Part of a small language model's weights.
Size: 9 layers, width 96, 3 heads of 64, MLP 384 squared ReLU, vocabulary 4096, 4.58M parameters.
Each number is 500 + 25 x the weight over its row's rms, rounded and kept within 0 to 999. Layers, rows and columns count from 0. Numbers have three digits each. The size before them is the row's rms in percent of the matrix's.

# q: layer 5 attention query, 192x96, rms 0.131, rows 0-115, columns 64-95
# k: layer 5 attention key, 192x96, rms 0.128, rows 0-115, columns 64-95
# v: layer 5 attention value, 192x96, rms 0.123, rows 0-63, columns 64-95
# o: layer 5 attention output (transposed), 192x96, rms 0.0903, rows 0-63, columns 64-95
q0 077:474504513493525504497498523447528527538508509481511488451438531493496510489507489501474508515477
k0 069:496484546504531484498452486459517516520482491473529462501460490500528504504521480499495525520490
q1 064:480499503499481511540523486533477478496453474532494511538556489519523504517552525505508516489530
k1 048:521508529479501507525505508506524455485485535540484523481511474527473482491506533494493518494495
q2 072:547542519516522513500479505505494495511508519531498462482514507469484516497522525563479469525489
k2 057:547477504453502503480445512510489508521443512478508498500488473521484501490514474503494506568475
q3 082:511529477493456539491518578517461515497508519510503464487466529503508524517480484512525481483524
k3 057:490505531450476515516497525482533514528486482490532514468509500494552502492474464495490504517503
q4 065:497511451503444524507495494505491453487462455534525499515491455508492495498486535451513444501494
k4 058:560489491502517535510478541498520503538477530552556438475481478461477516493517487477490508521455
q5 069:492501479488457498500467522501434448499494491529488544508509524489567508502480509468504477501494
k5 063:494530452446474519511491486528462508471489481518469550490496530527496478482494553486493487481544
q6 097:518511509504482491491449471513559491486525516465520467524539492487495518511496482484501498473516
k6 079:507502542544498493532485498504538529458492509462477454519496504508489490505489497514468528496501
q7 086:527529493494533556511475515536519517497523492493520495503510552530488479450463440498499473517520
k7 083:526507448484506498542529477511474526498500493524467516521508527536496472515494514507536513500538
q8 107:516516476491484520526509484538473476450492481527488506540556484521519500509498518481514509493533
k8 075:493425511504510497521478513467520441477511501451513524489504499473491471473472487517496484477494
q9 050:494523474469496534441486508509507529518533521527513481485492514486549486452461468525507507516476
k9 064:483519469459511531513542505499516512524515518496505486521510494523504500488500509520496476497464
q10 068:504497505506538480474474518464521498485532527464510481494486536502473514503534507537491461510470
k10 057:452478512502469496485498464438489488505513513475538470509489498481458533500519490511488488518472
q11 055:492488515501533513451484522448534539536484518476516505513495491511483475484465467502509487515471
k11 054:477501486505511526487520496495492539495525471414536491521539495480503511532519488530488467486470
q12 059:481519495514490560485515536427483523517508504468523465481469492476499512498487503536506491512506
k12 058:494500544495526512502511499453501497531459477466534487527502490479487531522519476530472485512493
q13 065:479515441506462520510539514482496485455521449526499494508525455518526488494500529470497488497498
k13 057:464514511514482492497541500548494468496527475529501507471501509500520461498509531499530478483489
q14 099:513489530485531506496515455477494529526498436472536468532511499494481547465472508494465463514494
k14 079:534428503542538511503523539459529495514484560499522475503501473506480537486485466505498478495504
q15 089:477552482483474547518529495489473472512470482519473452502524435515488516511501519523495490507517
k15 078:460505494501504558486488494455505514516486501478511503494478488476503523532523466567483505513516
q16 092:512489512516487495523440504477556494482519534475539475504526541515463469492498496479525524493521
k16 063:521491498455505499515484485509560514508481530505497466503519487559526512514454560512545494505484
q17 096:520508487513492513510519533503483504483498522534542529514504572477488448502469520535455530500453
k17 079:512526486490491507459510510520494507456500511560518504519513455464434472519509445463494490501509
q18 092:476527474534480510474475472484467505499556475474531524525529453492469486497507484471522512507497
k18 068:487522547507499523512539563480526509486501489516464468507513520539526519486531532484481553482515
q19 090:476527512497513504529497552507489512525481479501498515504489503500492486512468514520451538509492
k19 091:499486474502507486491505503538513478538476539492493490485504484541485449552446478523489473472536
q20 084:473498471482484502547487543503514496501488486505503522504482491511531535489488462448497523506481
k20 084:525482508527502483498499470486433506566473526474484446452485542504517500523516487506512504467498
q21 075:479491515505520522517477528494513521480528519511486529542442498490507511509538516491520472518452
k21 073:456505514551524525480497519484464531511499504500504503478533479479530529500535499457489510522481
q22 107:478517503515506502463525484506491532520474467485479519517493472485483513538534511451510436462495
k22 086:510515515481501504499509515451505496494473497472503546516434488477474497461526526540482491528503
q23 080:506505500493450506539450485475526496577483451505490492527517507506534489511498469513529520490459
k23 076:468478506445457496529477463517535478469500491501520489542544486520503487515478495494542499500500
q24 097:531508514536541545482485503558489491454531508494485437481519527501499490511543527542504544507510
k24 074:508531517470493508515502478475482483483505519481506468511485527498436493506480548524501518483496
q25 095:493556468519442480474503489469520504527523453466497494465494484484483519507460493476483545477522
k25 084:518489497541467486484503491516526514511489485512527494494471497522522537506559512453490548486500
q26 091:504467481514461517492534507516477513502546508496479484486460520512531523477468518505503509497486
k26 088:498461485517493514495485485506487529494506486478473507490482498513482449499516548509526476451514
q27 089:504472526542512519501509501509496535471493449501504489441499547481572522512472544515498483507503
k27 064:489526518542525485467526489477526469462479512521489483517482509506512526471495525510523497515505
q28 097:508501539522506479507442507480486507487511489530528476539514513493476475532524511417504483504497
k28 080:505500542472517469498525522485507521485459491455496523492446504522505497474506520531496537477466
q29 084:502564459471467497498480516504526473517502527490533527528491506491437453493464483516491477520481
k29 072:470529556519502534444506498533518523507531507504493450458495485535509471519528464495491491517518
q30 105:486514510508502490487514460537477472482509468508467476494497514486504538498499505527502455541466
k30 067:477487514513448521526463496453520532480477476494437507512477532490473487514518531494521579491526
q31 088:495456521519477497496455498502469457504486500513469471550493476487500482532547535486506504503477
k31 080:465519488457474491504499497543533451518488488475453503505510492480491489541462528546506470486509
q32 088:517501483509441513485508509507478441518521492474490488454527467486516532518492485523501528502485
k32 072:495473520483470484499463518509509478491460475499504441478482492509517472497500522464486520511460
q33 089:495509493519470502491478509507533526503537477452496497493476521509490465516512510490520443487506
k33 078:494560480535513510512484505506503501521484512507487521512469511470551496494468532494506488501511
q34 095:505466464499527510474499526488532516464489533501511485526485509493505501480560474507518521506452
k34 075:478460464545493525526491524492473502526488539446506502539520478539475455502509501452430510494518
q35 082:492516523458498518481523512524467537507432526531525489472510510532507475533513495461459476480528
k35 077:543543487490498464498549527488503544500471491506537565491510494481500516509516460495500500495502
q36 095:545511512506503492467532476492510461478511551486486498477524496505503517459474517485528477516518
k36 082:519502542504548461464537491525481537482508505514489488486481500467466497486552500486501493522452
q37 087:483456489500472509479500471475512512519470493494506505511493482488525499498539467467470503505535
k37 075:515478502536516493497576539503477520497474530500483524506482507482486514525489498516501520455484
q38 106:499522501482456476486474496507496473552470492504519505510486542505502507519540490514480457546492
k38 080:497472478478521512534498449506514467532483508505553482530517510525476501523472530520469488605415
q39 106:526476463489564502471494528528506534512506531487510496507518538490509521441499515471486489494503
k39 071:517470485529519473506515534498519550483530517510514495482493520534511493446477496506547487527467
q40 080:525496522490486530519476493491467491487534500505512472511486473516473526522484524494529533556490
k40 072:465479488452457538523524448535491529490470490497465464475502541526506487512500514519483537544471
q41 089:503513454532522523495490510530483556498496503498486489469487503523535481513473550464519513507530
k41 081:517489511506509487489467506528529528480527497496450501485535538469530512493479509486538481531488
q42 087:522457503482527498522522470510526533490507511488491513499489497504503537446486488494483477522500
k42 078:470550473486497541518497535517500498470480474492491501508510503465525469482538500522488529515505
q43 088:510488494489474504442534505523495528526501475522493484538461506548528492512509509511506487465525
k43 095:527478501460526527489517540526496489542466515515502510529517512458516500477510530498527507473515
q44 095:479507457500525484534484521510483512522472470474493519491538515480478508488532513531516458492525
k44 084:486513470531509548492506497506513518495484498476523490510529482498475469503544514462472522536488
q45 081:424488509503508473476474462524500511527494520502462545503517507495491469521553481512487482483483
k45 088:488524460497450529467516475505522502494492498522492530499501457499501470510488553481495527495505
q46 095:508504466516497522493486489542484467490522527513479498531457535491504495497504473517487504521476
k46 080:517528493537475517518475531545486518464500476573497510526498508482465466521526508518471548514475
q47 069:494525524511503493507489536508545505485548495517489564532560476480527519537532555539502509492480
k47 064:472474463520510516503528474457514545484550482456509530514530478463498506496525497543519521500543
q48 092:541485476494499510506433548480476526533489541501551495504473520474521516487546502470475505514493
k48 076:511478468506502550503468486511492518487484550442496543474525479501463483478558506483488500498480
q49 094:530497510517506487535524520501437526520474521535544494458479487504488491515486522495464505536480
k49 085:528471510418490481505479481489493514514470472505477541466507518486489501470454499491510494500487
q50 088:546491549527515508523508504499503477481510487499531480489511493480500507473430540550487517500523
k50 078:473558528469520491514464498485526506484512494521487506502462486541490484531544580506510487464506
q51 071:501513505505487526478459553537549501475524525492528518508539468504514501471495478503488520498491
k51 067:475553490461501505517560540522486470496495495477519438504511488467572478477519490501503520491477
q52 098:454542511498506496478511520488477468485506485465492489469492523486509472470463503531493518481540
k52 074:504567486497450517512479521550489523500513501495522489461501507486452536530490486466496515528506
q53 086:506469500517516527498489537469533513497500501464487518485458522456515480499506508494490530500519
k53 082:451473497492473484499478556508497494559468526466512497519557464529498503513504495459532518486494
q54 082:470478460489491510485501535521523481502515534513485474487507474528492507490499466484513535519512
k54 068:515476506516445534499442528498484552502553487514544538501487517535484493491549514490515511448509
q55 098:498517462492505486494518500507486506479516475451476504506533523467509466479471532481509490499497
k55 085:524532474485483486494479535519485479491503460490509497494501462504496477507469512467480504542548
q56 091:493504482541474464479454508527533509505516504458506511486502523475484471524537478503515503504496
k56 079:479501497476503492487548520466483495500475488514498460515492510533516480488488489450503509527488
q57 094:493520493526482536454516505501480533476497529452563491483514472542491489480493469454486466537517
k57 072:482533506484501539533548495529485470495532508463549505516484503482506513515540472505478471539496
q58 091:501470480476528505490498497547508509520551480514502514487532532458531501520505495501505511478505
k58 097:501533523520497482461512527501475475502496489504464475534484501485535474507523514460519488512472
q59 073:511501521548509494555504515523498474525451497462560504475504485503507497527518471471509512510451
k59 077:504484508502509465496505478514478492547442482512465502484470517445499504521469472527500519511511
q60 103:516548499518550488498508483512504496500514541495458511442486497491452467503466508553467466519523
k60 087:533527478527497504474475507496543469505535536504501517452479476505466494488500493545473502517516
q61 088:534471521490496480480532528487508486487461487485475478505472516524511496520477513480515451506499
k61 086:546528523491538465480506554531481487503463510485483478533514519447479510491522485510536511463501
q62 078:442497476496506501480547474501465486504465483490483508514456530511512510501551494505511522530503
k62 085:502497479471495539488522485532472478491457509510479425555477518513519482478489526519439504457521
q63 086:518489566488508467493470459505493515438500482503477465483505471514486475507515530534502455499551
k63 079:528510526454527505490528442518532485498517474504479471497454543500483544512507504513506470518514
v0 108:513507479524522454463482492476527466505481469524514479534498502505480516487516486428516521515508
o0 110:501525552498534465460504465498547477435515499464547485513514528515474503483523533502492482491506
v1 106:514550520506504494477483505514478520503490535533472503488504531484479515576515525493485534476502
o1 102:545520497522513507463467487509530507530496496533480438519503471446485533508538491496453477495492
v2 100:504466522498524485468491461470497481539522524488480512504492509493533464477472499471515548492478
o2 107:502519519479499489481511490557523473503479498467488525517523529468482520516543525507494535517545
v3 096:516515455513465483558473476485480434502437497498499506531512497459519539468473530460515473525496
o3 113:495527498529511512565506502487496512465493548498489474484518534503500519486543540485481505505488
v4 098:473445508507490504471455512501458535541477530514517496461531549545532530463520531487521514515462
o4 112:507491483479511472504518471541528556465491486456552493479556481512520481498520488482505502525490
v5 088:509491494522511526484516477482504519511530485503416520484503493533516524481476520548491504482516
o5 098:491488522471493521480486500530469504515519489475535503505551485459484505495502535449517498523438
v6 108:490479468476503487540532498463548511496483519475516493503535549502514476480484469481490528503532
o6 111:473499470444487447512547504459524510486508479505498505410497520506529532499489501508480505499473
v7 122:503530494512465519502463532531532475519448453479494514501506474512493533486507552503498459499488
o7 129:532504478529514509509480505488489503463491459543544440483460550507460509469470515465482505480487
v8 067:488522526519470449486484476478477526478504501501527505502474498498507474510557471462528523509523
o8 097:494514507454471486473516508502453547482503511508511463503485491498467511524490485545515516543490
v9 118:465503489477524514479475479466494557503502473497475517532537500474514489524534493494514542506474
o9 119:482512517458464499490451512482504515521487540506499481518470517512515450495526473488527510513505
v10 110:479518466522503546489551524502498503510521519497479509481528551480497519504511530460500487532469
o10 115:476494529483501471501481487522487511531512490462509533501504450525509491463491538486543493497530
v11 090:519491545476497505497505464513443481516508448525501476454469502455526483463501504495456492489512
o11 100:526512505465521482500499522483481549479459490509559528483532517467495462521486540535484449530544
v12 118:531536481527532492514498511472498473500482481485507502532524513499528531491494533490524522543529
o12 128:469529488500485489483500441488490477496500498495491496499510476557487518480493524522479505525501
v13 127:504515479451524478505508503514496506463504492514509455532511483501508463462486541523451497482462
o13 125:493450471501476507520504501478493487493459510448480482494534516506480459500513521497485496496486
v14 108:499534514511473513522527454482500515525465526495477528484488494512499468536503503516505457474580
o14 111:532541496489519494492490503458462473527495450530484498444514516498488510471483488485483522448493
v15 105:525446496503526549540501504480525462530470508536512507474470484548474530477505480459472471506470
o15 109:514499528548536503501498500483479551471499519483510524489506504461508526536494518495481474479484
v16 093:477528506529473472473488482485469507509514534489521490455443544517500458544557541507526500467497
o16 101:556500490510510504477509482486440518554471495497496491505516446486500470462531487540509538550494
v17 086:475491509514503537505506451511481512516513553515491492483472521525510499464482543471493474479524
o17 105:492508512494520461517505493483456508514500517474451538491548525464496459517500470507526465486531
v18 095:497497508512517520503482423481514508504520492511503466499517452458521470508529513505467497531488
o18 112:530514517493513503494554497473498494455505465515487489528478537508516484470483517515537489484509
v19 097:485477511514508538499521507531517487497506452495517502516498482531485500454556512495500491464487
o19 097:508503524537518481490517509480500469490516533486498496486456483505540507521504487491468502514471
v20 097:497519510517495508485515476501439501480501486471466495532499530523516485487490495500483455533502
o20 108:515541501497516494511525544564512537461520499461511463473491496460483525446530478453493475515462
v21 056:480530503492468547519490489466499468507511483458512483494465523537475514525510511510528506470471
o21 085:548505461552505542541476474505470528530491475521506478466470517480515540458513514530473529543526
v22 107:464522511499495522483503512470512488499452470524503538489529502510495527535526513478500485500468
o22 117:469492500496507476517468450513466489479469530469452500476523460482451562496517486503496511511514
v23 092:484525477499459506521502480486472493547501513524486476493500470523482471492489451459474531523453
o23 097:496486504497519542500487495503432503508529491466480507504495472470504541531521499528498537468533
v24 085:508485508487461501518494491524495449531471510460502512502532507442533507512507519532503479481515
o24 104:538523480542525476498522501464518465482493497528506470501470484520541515469482502510490497494542
v25 099:485509494489512532465485487454533475470508502517500507535482485493480537497461474532497484532506
o25 103:457528485517496471503522506492444484464534496508491466550482542487513493512484476487532475483509
v26 108:503452553482503511465512441480525482492502481461503508473518504463496533543505501526525526485532
o26 109:490453491456529484522529488536540521485434455519529492504512531516488530524501488474509500545519
v27 094:470445512502509492530489515540497505537541497525504514464533520530505503526520483552496510494453
o27 104:502490528470501467454519490530496512474494483498491498472521493458473531505479489511507541532522
v28 096:494475468484445485473488493477492511502502478492500520490474493494507487467524525483525516496510
o28 101:504459501499501534517490503486476540478449512554522503548468507481481459479500483504556522546491
v29 040:484492485521468511474479493462489530492511495462488493493511557530489524531498500505559531499506
o29 075:488475475475495491518486524491498537552521467515534472471503521507517480476500475484534500558516
v30 126:507476500511505538515500473470444518477523508481510470485510509539522498493506459508517498492516
o30 127:480508491516487502528504539519496528509537498523519498447500494457534494534501519516508493548489
v31 092:507535476530513453500516446489533528518485510467502478519523481529528527465514568493521519515472
o31 103:487479506484498509505525455485507503451501517462496474491516498526470522484539524475537484513486
v32 110:527474498524488487481550488530492476491485467470492516474483506482512513521518503495506487496505
o32 110:514486523507501528533504533483453504489503495515499501495524552471508514463504510521510513533558
v33 097:518493514517467473491519485517515491471514468509448524484494481529489512475527494472484533492485
o33 106:493463500496511541497479519498458536490503509465501499538478518475474522508552505477493530492513
v34 108:488493483460477545483534456480506498486452512488536452481505515487510487511528464509522541472500
o34 105:500512460483527452554494526493496467541504464473486503491497495456504528520526487518520547516513
v35 088:451526507509461501546432493497531476505531541493522486534524531498504481491484513478506511484497
o35 097:505485469502505510494524476507505499536512511478473473475491491514516523509485512528488487505507
v36 095:525530518503506549505471494463529531506510508532501506514511492496497508508542523483527508495505
o36 105:488500516477492494501423521480492487555518499545479502530479516509472482501508500525544519507515
v37 091:477501486521512523525496477538484488518500464496452465475526576537487495464512510491464470507488
o37 105:476501496517531455484474503461512522513536456473505524462526521490498478468470499452514474485520
v38 095:496501509444509486493521466483513488514518493503482466498477536466527461467507476489462527474454
o38 106:483484512516465448491474497475535497503478519497485533519460465493507491521505474465533503462508
v39 105:504494518497491462486483532490547522495522529503491503537527490519534513505483511515514497492475
o39 113:489449502490459546468508477509489513502521538458515502502505471504514494528497507481498490458526
v40 103:489472487515502512477534508514476526472489471505469506491475524497502507513522448471527523493494
o40 109:480509508471481494526467529522528495528514467490525524491517522537543480507529460433503506453493
v41 111:479483476554539492501491515516494546483520501536531500512450505553498477521518471475512459542500
o41 116:469520552496530504489482497532512500497521519431517496476505525510524474442532461540492509502444
v42 103:481527533470511505496502477491468443507479473477495474469517517531498507465520505462472521485485
o42 119:490490462533495484515492474503491533482451491491475527489502482515453519531499497470500484518548
v43 109:531562517517510499456516538502539550506510533511506528454511502539503482523506480452469501485522
o43 118:503478501505482573425452479531466482510508476472536504489513504522485488492496472535498485503524
v44 079:463532482505488482540504516487509468484510502500546484496487511481519512543539547465512500466482
o44 096:512485503491499463562497478472491525511440533547464476447470491500489514489555511538482520509484
v45 101:463458471475532506511492528508494481536518535495499482502505456529480533485481528486506509516492
o45 109:470440539498497469516521496507495517456495533510478505548503458503490458516462485517550499520490
v46 097:468523513476458484491486468534518493525508522504488496520455493459535462459477499525454493486519
o46 107:481533483490479466478496492525412517502494527526513481527504525425479495536457502487541498490501
v47 128:489544508455514526512465544458527518477507467515488503498466497501519532492503506526521529502539
o47 128:460535471453476534534452487506517491458489489533536484505477528499512507492505463514501456520479
v48 120:498526539487475489541505511522539470527504499500488515545537522498519454501476446491444484484521
o48 122:491493518505505513444503491501468454501517503469510493472492495464484548486486473500464512499505
v49 095:513502551497493521465479500501498521507497470533520553503535501484530471510522542521496511512516
o49 102:512473516472474544508498488498480466508449460552521490546499515553499463491503460489531540554460
v50 099:521479508479499464468505552471500518453475517557505500509507484471494504504529459505485499535516
o50 107:474511468501461464508499533493502527511538523515506508527528465538538490496511556522501517463481
v51 092:481493534502448529466491460477504517528507490506485496499492473445506500450493480474468525510500
o51 098:515503504481528489522512502498451504519524510509511518552475489454515510486497538519501534478527
v52 085:521509516462528460500511476508511515524512490469503487519471460504490526506467508553485487518473
o52 089:473452502516448506517507516506539518512461531524501513508500505538477477502540525507507513514463
v53 114:511481532535549510593492520500540529472530485467490514515532481468512491519514475486480504488517
o53 113:505505483452494492471499481535504534510532474504507503497514523505484524489445529479460513471482
v54 112:496511524476508478500494521545512475479458520487501473506451466503485529480463489467527544479479
o54 115:511487483493491514556476486547503507470516531454546495527490534501508483507523485481474538501493
v55 096:553477507500545512476526494528508544466496497506498501458510485540502489498490490485476505509471
o55 108:504446516540481534500469508484543474508506476478467551525487501501464481507492478502527504489495
v56 099:528501490486526503503511475471520512510524531449512475514505541496512539466457519530496519457491
o56 113:531497473539454518511526452489540533536494531508528530469507506520538493503502553472473489510472
v57 094:486511515501461470517490463516503488509496506444536507522475526526481537538500507478545509509446
o57 097:502469489558491484544453467488516503482531513491504443476472508514536532467549531562497538504553
v58 093:475480489494487494513511495531526482488507499497494502458478448477523488498508533512493497441537
o58 109:517482502508523507490512472486487453462468481526490501516500505473508467531482467474489502435513
v59 093:499490466477458466517521518532510517529487541488515498511506498484515487490453494567493484478530
o59 111:477494475490500492509500509484477491542486505532531500484538499490510491549477517480527482486484
v60 105:480514504534515486528493509491540476540550495520480480467483483487515488493502513519461468508477
o60 107:515489499485570488448493493495489493504490506506498521465525461511522498446530510513513430479532
v61 110:498500484501492534462525505507498558470563532550478512508509482529517468508528525520479464484497
o61 117:528503485503469521461526491515497510503494460473459533518502514531492482472488481508540477447494
v62 096:479550516494530501516525524523504522545500521528495509508508486506427477502512503500496500528539
o62 099:496533534480493525460514500509540457509528496518460526493496481545514503481466481488471517474501
v63 089:502518475507469492545467513522491527482476536495532512524544505521537510432492527467526506475537
o63 106:476503486544440516518511495458515461518539528500483492485487508539515466531494506522472545509453
q64 103:520517516502478514506461476532461443515513477508534487502521517485483506520526539507470523517520
k64 077:532527466522542495476489522508495511494526488549507521492493515462505507492545480483496527508479
q65 092:470486483437527530488495480520492475512504520501538466476519469527506547502432485540505487492545
k65 080:522487515495461470495535493491485513480524466452513478511549497551511512471484516482520527496502
q66 092:541497484468481503510530487510541500471515489503489510517491522524522538468488489542474489520484
k66 089:500508531534492483494480560479468512514483449517462512535520492460477527463490507498520503514477
q67 108:534503511472480499532515518535527499452525483496470536523548484490547490475528480474494501498470
k67 099:512510519498485517475510479473527477556547502480546476516485459496486540516502509509488524524499
q68 091:490494474525535572470528509492535465544512499514525493507468506485511505478470501539491478485499
k68 093:500511466501485532491479505498462478523505508522495522521538450484449524466484509550487485503482
q69 096:482498478531505565492551524472503460505505511447519440493484493499488518519474497516513497514556
k69 089:517465476478544495492507512485544501480486524530488514481461520560521506471546523486500500507546
q70 089:528543533489494494541516461503489485527520547509432522505494492514467479514476491505537511514512
k70 098:496521455516507510470514514508486511518500531520483492460512425507466502484513514515515480489500
q71 102:443509541509477518489527537486505520518494530517477530485502471524553527530500477510535480518498
k71 093:494495489507497430508524464456482482495480507471501490476497478534497467464499457525554477478519
q72 082:481521531509519524491518488474505476517501515499521511497500485490486473499492495452488557461492
k72 079:500512559499510549515520471507468521465476487498477470468476517507530474476494540524479518471530
q73 092:453535476473510527494514493482476507550505527527530508511490490511472501515522489497518479517509
k73 086:509497531542511474549543513480510493520511458488551542504513487474479492502482491513483494477471
q74 093:434493465482450562482530507489493480524505493487519493498477471495504488521471502510513509510508
k74 088:470521504517490476481514522436485535564484530516502530465530468508459532483505476501511490501516
q75 082:487471472487500521471544483495521434479529519471505533539515484440507511493454523492508486493519
k75 096:522476484563482525460527476473496533531500515503525517510509466483465546459498528518491473502459
q76 094:440504479513489536510533516499480475474476528475548481466475463500523453485506499521543510512496
k76 091:499531467509523494501513526502505502514484459513532510487495542553543456517532491455479543465528
q77 080:500511506502505451480471483547469500480479488462474495512508456523503539544487479522494495490527
k77 092:490511503508585455523433472483517517482469461481518470464511497510523492493534484448521498500516
q78 092:493470440504506525491466527471494496497491462495541486505523522505499471540441465470491516436527
k78 083:493468515515521497508491567498501536516528460499491484486503545496476476510519490519504481509568
q79 102:483476507536492512473466497535488449517508511493500473545515496526512514513504510558515462549488
k79 090:527512474496514452528498424484506503541504476537528457483505451527520532496506504469525531559480
q80 086:491543510528503473485539516477499473532495531503523482515467532505485485493543501488536534537518
k80 091:504502472463527546508499448515485518472494475489560524495452491493485505526466501536477482488515
q81 083:512504553499492471477508493526518503489502527554461534542512510500508452467516522474466469505483
k81 090:469502482510462474516462506535513487489532546538474547510507488468515508478485488497526463474512
q82 081:445503498489510514475509509517485505487500523498491480452491497476529506449503495501497526424499
k82 069:580490502486506532506515544531546522521531492522524526496487515510499465468489469520529493438517
q83 087:501528502467499533494516489492509502494526495484493491523487516520454487488474514546476480511465
k83 084:494526507516487514521496517498486510473508521503468492483517479495475510489495472496496521496492
q84 097:540523539514468534552503514495473502501494504509492533447525502545491449525488493524492504497536
k84 095:486467500488513537488494515482496495526511508457567485488440464490524499450494483516505485526497
q85 092:513482506467545505517510476488531499467485519548545539488498487520513485431501515543484531479529
k85 079:537470495517515503476452515503479532470535543547507551543513509515495523492490479481502487473525
q86 101:515489479502492482486460526513516534526534503499497525510500478486455498491558471493468506531534
k86 089:490591525480477495464483440486485456505553539478474499475481516481461504505461501527511478490516
q87 084:542488531513484511526495530536523469491530486495510497501493486463508451509481522498533504489451
k87 085:531498530531513514484538524496537471505526487493497499507496518480525507450471478475536473501459
q88 099:564507522520527530523493529505463477446515553487510484476514513504486438518514499501483473504521
k88 078:472521487456524487471505478548454509484510503520485513527443461440464521503498534466536507540484
q89 099:530485512517551505519511510519509473507521462441504475498491510504512463503468502506497484492524
k89 099:524535471525523469440484485495509502518446485504516539482466483483431528462469535498499493495494
q90 088:515516517499450501506481497472488491459517534509503554480522533494447481538478493500495539488503
k90 086:512469542500517499474502506548497509508507520524473480518526469525534464528489505513496472535485
q91 082:511514495463501498521493504513480510534534541533510500486476542479516480470457510536543499516466
k91 091:477494488482468548502498516491513488493483484511510486488525504512543473503521499506517502473472
q92 086:461501558546525511484515483508479492478529494514521494495533467541558529519495492483473475489498
k92 090:492504499478530447480458480498488494487506452494460485516545519525460491537502534535518495507495
q93 078:474507527464540537507516492556499538504520492517484460510547542504506473485448460507476514529496
k93 069:485484462501456512526475531493484483500514455492468531507469492459500490491470483526486525488474
q94 099:479511456458496507534486545492483514490543528498506492492498495473513561510570469499516511512480
k94 085:486535480465484526536520485491520521506549475438477502526464509501561432478514547494502489498504
q95 093:490520515498509558520523508468500500500484490507492479514480497540489497466589508517510468514449
k95 080:449515521534510502519501475504462519487508472458505514533488522482511532513508475504545486486485
q96 085:504475491507492516545505496479443520507494522518520496471497506477485526460448480499523495492500
k96 079:505486498473489437531500507490525514519494507473521541508521487537551498485482495520494495487541
q97 091:491498493502514492533483548533464465474519482487488492500546518522495532516532465536503487496484
k97 080:505468515484486501505478481471479541504509451518472529523495506533534457521468460456491543482485
q98 094:516465467487460472501480538474500507507489494470499486472492527479489486510474477486512534542539
k98 078:526498496483505537516500488457521457534481528488509473502520535482522511507525562539484504468477
q99 093:522507481530493508489478525461480461503522535453497510479460466531462477505503493552533495487517
k99 088:528493530492504505471526489529520550506526489529514508492500483533509513510525484498545480514494
q100 099:475472522494499523541517478556467518483515522515496482505503486497509506471545554538497524473511
k100 085:528492529490469491527479486537498500499494505482512501501482525504528496504513494516486525537479
q101 072:450516517504527525503494497539473559537516458529508502541484493516490485472491483498469514562487
k101 077:486494515452498487508514540478479469535541447513523481490528515494513510516481515479486492484466
q102 084:490489464504525503493460522501469494476505474473528480476493465483533523497441500506531513489558
k102 085:539509484500527476473539488474524536510476453459496484524508517507512522480503489491483492491514
q103 094:507530466538538510470503516480503477585478509493470499528440466457475543477473479474486472527494
k103 086:464499470490504484510511490490519528499521524468472556514507474508548455489516495510514518473504
q104 085:491543484484511462494472499521508509473474512516530512473464495456477468500479531460538486493549
k104 079:512492500493518488481478505514479470490553518475501551485535520474528534497493488497503472503510
q105 078:505440509519475507484521532477496468502469538488496524506526508499558449494543504502502510484484
k105 073:527527470480487458526529500495461495494525465530507510492434504496544525492480489506470494520562
q106 085:520539466484508486497506503497535460451543519512539506502517531498488517503529523479457501472462
k106 077:507489525428513567498444505521511473447511517499466486511505500506455483524463517508484491506486
q107 092:523478520539498473481457525508477436513505528513487536540490520509455548513496509487523480456490
k107 088:517516475497505464526543470489494525496497509516541493553496496564478465491517468476492491485512
q108 075:499489485495489516499546497464469455529502489524542492539482508518509502507564528510499504490494
k108 076:527504519472501564516528487495459526488455529527507498498485512485515527482520490497498544524482
q109 086:523463434497480496484499520520472493519504530537522475492451454478499461471459540503506500510466
k109 080:496523510494500529521549465486540494485537503499523491534522531483491510495542504470519487484495
q110 087:566482525549528496470445508521499514514513487492512477465511530473456477532509499512458484513489
k110 091:497490498525455514495493527491555528445506516482525505525496492519498540441547473455467551482536
q111 088:506467519475443512524517464471477480501521500488521510526512503555497500547492483446530482536523
k111 073:500523515564455548479523509496492520465483499540485514481465475482448502504537533507497533451478
q112 089:450496510500513541514470479513482504516534509544518555480489493487511528507485510510504510533531
k112 086:481502513528458518498502494536486515515484489497521452486501552520517463518530506498480521538503
q113 090:482507531468514491560533507458515480475477532515480475489507469505511473410462493505531508497560
k113 067:492521519505554499492500560485501507534512495477482538483523491469534518475521505499493483456521
q114 084:470539473505511487519485467500552499505519476518526447532508449476501522500486500508537514473489
k114 073:476477534481490544501513503449516507489492468462490460515489526521494465524481489530498494502485
q115 086:478471512519470495515485469512494517476500514548507517491493444504492484444504488486537517483477
k115 077:459512470492473505509485552483468488494508498495483527473501518483544532511463463500493478497573